Weights of a small transformer language model.
Training: a variant of Adam for these matrices, 157M tokens, 4795 steps.
Each number is 200 + 20 x the weight over the matrix's rms, rounded and kept within 0 to 999. Layers, rows and columns count from 0.

# down: layer 8 MLP down (transposed), 640x128, rms 0.19, rows 134-180, columns 96-127
# up: layer 8 MLP up, 640x128, rms 0.18, rows 135-180, columns 96-127
down134,199,154,260,212,217,223,196,244,192,198,195,189,234,195,191,172,186,170,224,173,190,196,230,236,184,180,192,191,223,210,216,203
up135,188,141,206,207,189,203,172,197,181,216,176,213,165,176,197,245,167,194,187,141,210,220,192,156,199,207,176,217,192,197,196,177
down135,183,184,241,224,216,184,203,212,184,233,214,180,205,187,223,182,188,183,200,202,177,184,147,246,201,215,173,229,181,208,214,206
up136,219,196,215,170,228,162,196,188,210,199,181,191,153,219,190,225,207,182,190,163,204,209,169,184,219,235,236,163,197,188,211,179
down136,168,171,208,200,198,185,253,200,204,194,193,194,187,215,168,254,210,187,210,187,195,196,223,197,196,220,204,173,181,158,229,218
up137,175,157,204,172,201,215,195,218,196,207,206,213,191,184,210,231,202,249,197,207,171,187,209,218,215,232,186,212,176,190,186,184
down137,189,200,226,206,201,211,211,205,218,201,216,206,205,178,168,202,200,196,148,221,203,232,203,203,224,156,186,193,260,178,202,190
up138,199,201,202,189,222,199,171,186,179,206,203,206,190,155,217,207,211,212,217,187,199,199,225,181,188,220,215,177,209,211,132,188
down138,200,221,207,212,175,142,165,168,177,206,218,192,214,205,189,193,180,182,210,205,173,165,208,152,219,200,212,213,183,202,193,207
up139,209,166,208,208,201,199,182,203,194,184,179,171,228,176,200,182,203,199,218,195,182,182,180,153,244,214,192,198,168,230,203,204
down139,210,232,247,171,238,198,186,230,225,202,195,176,206,200,196,185,180,197,186,174,202,223,207,205,193,241,211,212,213,202,230,192
up140,190,204,202,210,180,207,225,224,222,186,211,212,205,185,201,193,192,230,201,216,206,207,245,222,215,243,169,215,182,187,177,190
down140,187,218,238,197,195,182,210,215,178,189,211,225,195,234,222,194,218,179,169,182,216,199,207,188,185,214,193,207,216,224,178,244
up141,242,188,231,164,196,214,255,223,170,177,177,217,222,188,156,187,191,199,206,193,186,199,202,172,178,223,186,188,173,211,183,189
down141,186,228,158,187,221,190,199,212,206,208,208,167,205,233,212,224,185,199,217,184,194,194,201,215,187,210,216,201,205,210,181,212
up142,226,191,191,187,212,185,224,214,206,190,201,178,183,232,194,201,185,196,230,142,205,210,203,208,230,207,199,194,240,191,191,203
down142,179,230,184,198,174,188,199,161,175,181,228,205,188,213,179,216,200,206,202,214,223,231,207,198,227,193,211,191,205,202,181,192
up143,158,228,195,199,182,217,203,224,206,185,209,182,181,170,209,173,219,210,180,214,225,198,165,172,205,185,160,195,178,195,212,170
down143,209,221,183,229,180,219,201,193,192,189,192,216,193,181,199,159,210,193,211,192,188,200,176,216,183,206,157,216,161,172,228,190
up144,179,178,231,230,205,196,202,195,205,171,197,188,215,184,194,218,198,161,226,196,200,186,190,198,198,168,204,197,173,188,199,217
down144,194,159,205,199,194,216,174,202,195,181,204,175,210,205,198,192,182,189,174,190,205,185,195,201,223,182,184,204,164,173,195,214
up145,214,203,193,196,203,194,206,186,224,164,193,196,192,202,223,195,211,217,196,188,213,196,210,218,251,225,199,226,219,175,182,209
down145,211,198,204,210,206,209,203,227,197,172,204,194,159,181,189,206,186,176,229,201,183,197,171,213,199,202,204,196,150,199,213,212
up146,173,213,179,190,212,204,203,201,185,202,160,192,226,187,200,192,161,202,197,194,185,193,185,203,179,234,169,217,233,196,201,199
down146,198,206,195,204,218,194,210,201,178,199,200,198,210,195,221,228,192,210,188,177,171,181,199,199,180,241,176,192,244,195,228,204
up147,203,213,183,199,188,169,166,196,203,219,204,225,174,216,212,183,178,178,227,168,204,194,175,166,200,176,189,213,146,193,197,152
down147,195,227,208,188,208,166,181,211,164,218,214,203,223,161,218,165,182,168,186,188,188,180,214,183,220,214,211,201,178,201,207,186
up148,200,206,203,191,162,194,135,207,214,202,235,183,219,120,187,224,195,218,170,194,177,220,202,172,240,218,212,214,198,229,160,208
down148,211,189,237,203,204,202,145,224,199,187,199,232,226,175,161,199,192,198,201,183,180,209,179,199,194,205,224,216,178,240,202,235
up149,211,187,188,207,194,235,150,187,185,225,206,200,216,174,192,198,207,235,230,188,210,196,208,163,261,175,220,168,214,225,192,168
down149,188,219,193,163,215,217,201,231,190,208,165,177,218,168,210,208,165,207,212,215,177,211,226,233,180,210,225,201,240,202,218,170
up150,177,235,251,166,170,171,162,216,175,222,233,194,228,188,202,227,189,205,202,199,172,188,201,200,169,228,183,203,176,232,198,189
down150,204,169,165,194,195,181,187,176,200,210,203,219,192,205,225,228,216,169,226,218,200,238,276,210,225,204,183,202,212,218,230,200
up151,180,203,204,201,195,196,191,210,161,207,241,205,178,172,218,178,174,209,180,196,181,187,197,222,207,182,213,210,226,211,175,181
down151,150,206,154,201,209,195,192,218,208,218,228,194,182,203,171,211,244,198,223,205,182,186,203,193,186,212,212,193,223,228,203,154
up152,198,189,175,222,209,215,176,215,187,209,211,199,225,142,189,241,195,217,211,190,211,198,194,177,204,229,208,174,221,200,169,214
down152,184,228,214,198,194,187,231,204,185,234,199,204,228,214,174,219,202,213,194,218,220,203,202,187,203,219,197,188,210,195,196,243
up153,205,173,189,200,184,166,223,224,187,209,182,193,214,179,202,203,171,196,210,170,234,230,180,190,213,180,155,213,231,198,210,211
down153,214,202,187,207,258,182,168,199,181,193,212,225,208,194,180,192,181,181,174,184,251,186,203,191,202,168,200,217,167,231,174,177
up154,206,201,265,196,220,191,126,231,199,225,206,179,205,201,201,194,193,209,162,200,196,217,238,162,191,222,178,224,172,209,195,157
down154,207,182,192,163,201,228,186,188,217,177,191,199,204,202,216,205,212,178,196,202,190,228,178,190,219,193,191,209,224,177,184,203
up155,173,174,216,187,192,148,159,229,223,198,230,209,205,191,192,193,168,236,198,168,205,184,206,225,195,220,201,194,151,207,201,194
down155,212,199,170,200,216,168,215,147,210,183,144,202,195,237,199,201,190,232,208,201,212,185,177,186,227,203,196,173,194,200,239,188
up156,207,196,215,160,217,200,154,206,187,216,173,179,184,187,219,163,212,196,211,204,239,213,195,197,207,162,198,201,232,186,197,208
down156,197,190,236,238,211,172,203,199,199,182,192,209,196,198,164,215,187,171,165,216,196,209,185,199,209,212,189,212,198,183,192,235
up157,199,229,212,213,185,194,170,183,195,215,153,167,181,189,187,209,202,182,192,216,227,214,170,209,216,178,203,162,234,207,218,206
down157,229,183,203,245,185,163,209,200,251,224,203,226,202,242,231,222,182,168,217,221,233,205,216,228,152,184,210,202,216,216,165,149
up158,170,169,169,211,165,193,184,246,210,178,177,153,172,212,202,203,213,202,193,202,211,198,197,182,231,181,199,222,180,205,197,205
down158,152,240,213,198,195,202,198,198,217,197,195,208,211,200,216,200,209,201,178,163,172,215,185,223,217,219,206,219,175,200,189,211
up159,205,198,196,189,219,108,191,192,169,195,219,179,213,228,162,207,173,176,188,207,186,188,189,182,196,190,197,161,185,168,186,194
down159,174,240,234,169,209,226,212,207,197,198,180,200,160,199,201,217,235,200,215,181,213,220,176,191,174,236,209,194,209,157,195,179
up160,213,220,210,192,198,201,235,184,209,184,197,171,193,194,172,191,170,196,211,201,195,209,221,172,238,164,190,183,201,201,205,213
down160,204,211,196,198,188,200,209,197,181,207,174,202,196,160,219,187,228,174,209,201,200,178,200,247,220,187,200,194,207,187,199,202
up161,202,208,190,240,231,190,203,232,213,248,197,186,177,217,202,149,223,171,178,198,211,181,211,209,187,164,203,196,215,218,202,219
down161,172,174,230,238,193,196,197,207,194,179,215,176,244,180,182,183,224,186,197,213,193,188,191,217,194,187,168,205,232,196,207,206
up162,186,167,208,176,184,188,200,227,186,178,194,200,194,202,184,207,167,180,203,182,200,263,202,165,199,219,225,171,203,240,199,179
down162,199,214,205,189,181,206,197,203,196,217,219,196,178,194,219,228,206,210,201,233,195,240,219,205,180,199,194,188,209,180,199,236
up163,167,178,193,214,206,164,173,184,212,179,224,165,244,201,178,199,207,204,207,200,202,174,181,178,207,217,223,209,191,180,208,151
down163,201,191,194,230,199,215,170,219,181,203,179,256,186,181,180,203,248,216,204,243,204,165,227,224,215,167,222,193,179,224,248,204
up164,194,215,210,182,174,193,161,191,188,184,197,193,209,196,187,210,180,218,191,177,192,211,255,180,204,181,160,195,171,207,181,144
down164,184,218,186,200,213,183,175,200,206,196,212,217,213,201,233,186,223,195,208,239,197,217,242,178,231,229,202,190,252,207,219,186
up165,210,190,193,166,224,196,212,255,212,194,184,219,182,182,183,206,205,208,210,186,207,229,259,189,226,210,177,162,188,178,196,211
down165,223,191,184,217,213,197,227,167,204,201,217,253,203,209,199,186,225,212,204,201,185,224,233,193,227,202,192,183,198,182,213,208
up166,231,178,192,168,181,191,221,217,218,160,167,186,218,182,202,206,191,202,199,216,212,200,199,196,249,203,205,178,171,192,192,193
down166,227,206,180,185,176,215,205,186,195,210,190,214,212,197,211,176,213,189,194,187,156,190,220,226,188,186,235,190,212,186,195,208
up167,183,159,220,192,189,128,155,236,168,245,229,191,203,208,212,193,187,184,183,187,204,196,189,217,155,204,179,187,198,231,156,193
down167,215,195,209,197,168,176,205,191,182,148,261,241,143,209,232,161,177,200,169,196,147,199,232,203,157,206,230,173,155,194,197,258
up168,211,195,207,178,201,161,191,208,223,219,174,181,197,195,155,206,188,206,211,182,194,213,232,199,219,168,196,194,217,222,217,173
down168,163,189,186,226,185,181,184,179,224,161,199,163,195,187,164,216,214,208,182,205,194,185,216,178,173,195,227,206,221,215,189,189
up169,217,195,216,196,209,193,188,217,206,164,199,199,202,214,202,203,200,220,205,199,196,245,187,162,183,164,191,228,211,195,209,209
down169,216,191,190,198,175,220,214,221,196,204,227,188,199,213,194,236,206,193,217,217,198,194,211,179,204,227,200,191,205,176,231,200
up170,240,191,225,207,166,164,197,200,190,172,177,203,197,234,184,210,159,184,210,201,163,232,200,174,190,206,197,209,205,219,201,225
down170,199,200,230,192,214,214,159,212,187,219,205,249,177,172,221,184,197,205,219,177,197,200,162,245,203,206,212,197,167,199,183,190
up171,190,189,224,195,204,184,191,229,214,192,190,207,199,170,198,248,169,229,183,200,176,225,212,196,217,171,191,182,214,229,124,184
down171,226,177,218,176,196,216,213,196,191,185,185,175,194,193,217,196,197,164,216,202,200,194,190,206,178,174,225,215,187,195,258,207
up172,205,225,179,243,189,200,205,212,190,209,195,176,203,178,196,208,187,215,234,175,205,198,203,215,246,218,209,209,246,198,174,210
down172,221,189,207,211,173,198,208,195,183,258,213,196,220,160,197,205,223,216,188,181,201,220,220,211,200,195,203,232,177,216,210,230
up173,217,194,191,159,184,209,218,221,197,192,207,203,221,193,184,200,183,205,194,213,174,168,203,205,231,250,217,197,191,226,186,192
down173,203,221,214,129,196,238,221,192,229,174,195,215,184,213,149,212,219,200,214,219,172,224,191,217,200,208,228,217,185,165,200,190
up174,208,135,221,220,222,216,195,212,220,239,218,208,215,181,191,218,205,194,169,217,241,181,222,153,197,204,213,203,201,224,162,167
down174,195,215,195,234,175,223,199,208,228,217,173,243,160,187,204,185,207,223,285,195,193,209,186,260,214,200,167,220,233,187,238,195
up175,234,162,201,194,218,199,186,176,177,200,198,209,181,187,199,214,181,221,206,190,174,225,162,220,216,228,210,175,181,213,160,172
down175,197,185,186,190,203,178,227,201,211,219,214,175,207,218,205,196,200,189,222,213,221,197,231,211,236,167,201,148,208,212,196,225
up176,193,220,212,200,183,163,178,230,187,227,238,208,197,199,153,190,186,151,180,178,192,232,237,207,177,179,179,169,183,242,186,171
down176,185,180,217,175,204,192,197,187,207,196,200,179,220,216,179,227,231,166,175,173,201,213,243,198,208,229,214,200,186,240,177,200
up177,203,203,190,197,192,177,190,246,218,215,187,198,224,169,205,216,195,178,200,205,193,175,228,202,220,165,220,206,198,212,198,192
down177,209,237,199,208,197,187,215,193,185,209,186,227,191,213,215,193,221,202,175,178,196,205,218,209,242,197,202,243,218,196,188,195
up178,217,212,213,222,215,173,204,208,225,226,217,197,196,204,210,169,196,204,180,172,210,194,198,218,187,210,194,196,200,187,197,211
down178,166,201,214,223,191,235,228,224,211,198,215,207,231,244,212,213,222,176,209,214,201,207,168,198,228,163,221,169,198,176,200,219
up179,207,188,193,192,178,200,208,214,203,197,193,176,203,199,195,202,179,251,204,216,198,229,236,187,210,227,186,196,191,196,195,180
down179,187,210,197,193,177,241,180,198,212,200,190,168,228,198,196,177,217,202,183,200,188,191,202,185,208,203,205,217,195,207,209,218
up180,201,215,193,189,211,174,224,256,204,173,205,221,201,210,214,203,199,190,178,201,216,208,216,192,196,165,205,188,203,242,192,205
down180,196,174,191,202,184,207,238,191,153,221,208,181,193,180,184,198,191,177,219,170,186,185,215,210,201,184,229,242,190,195,212,205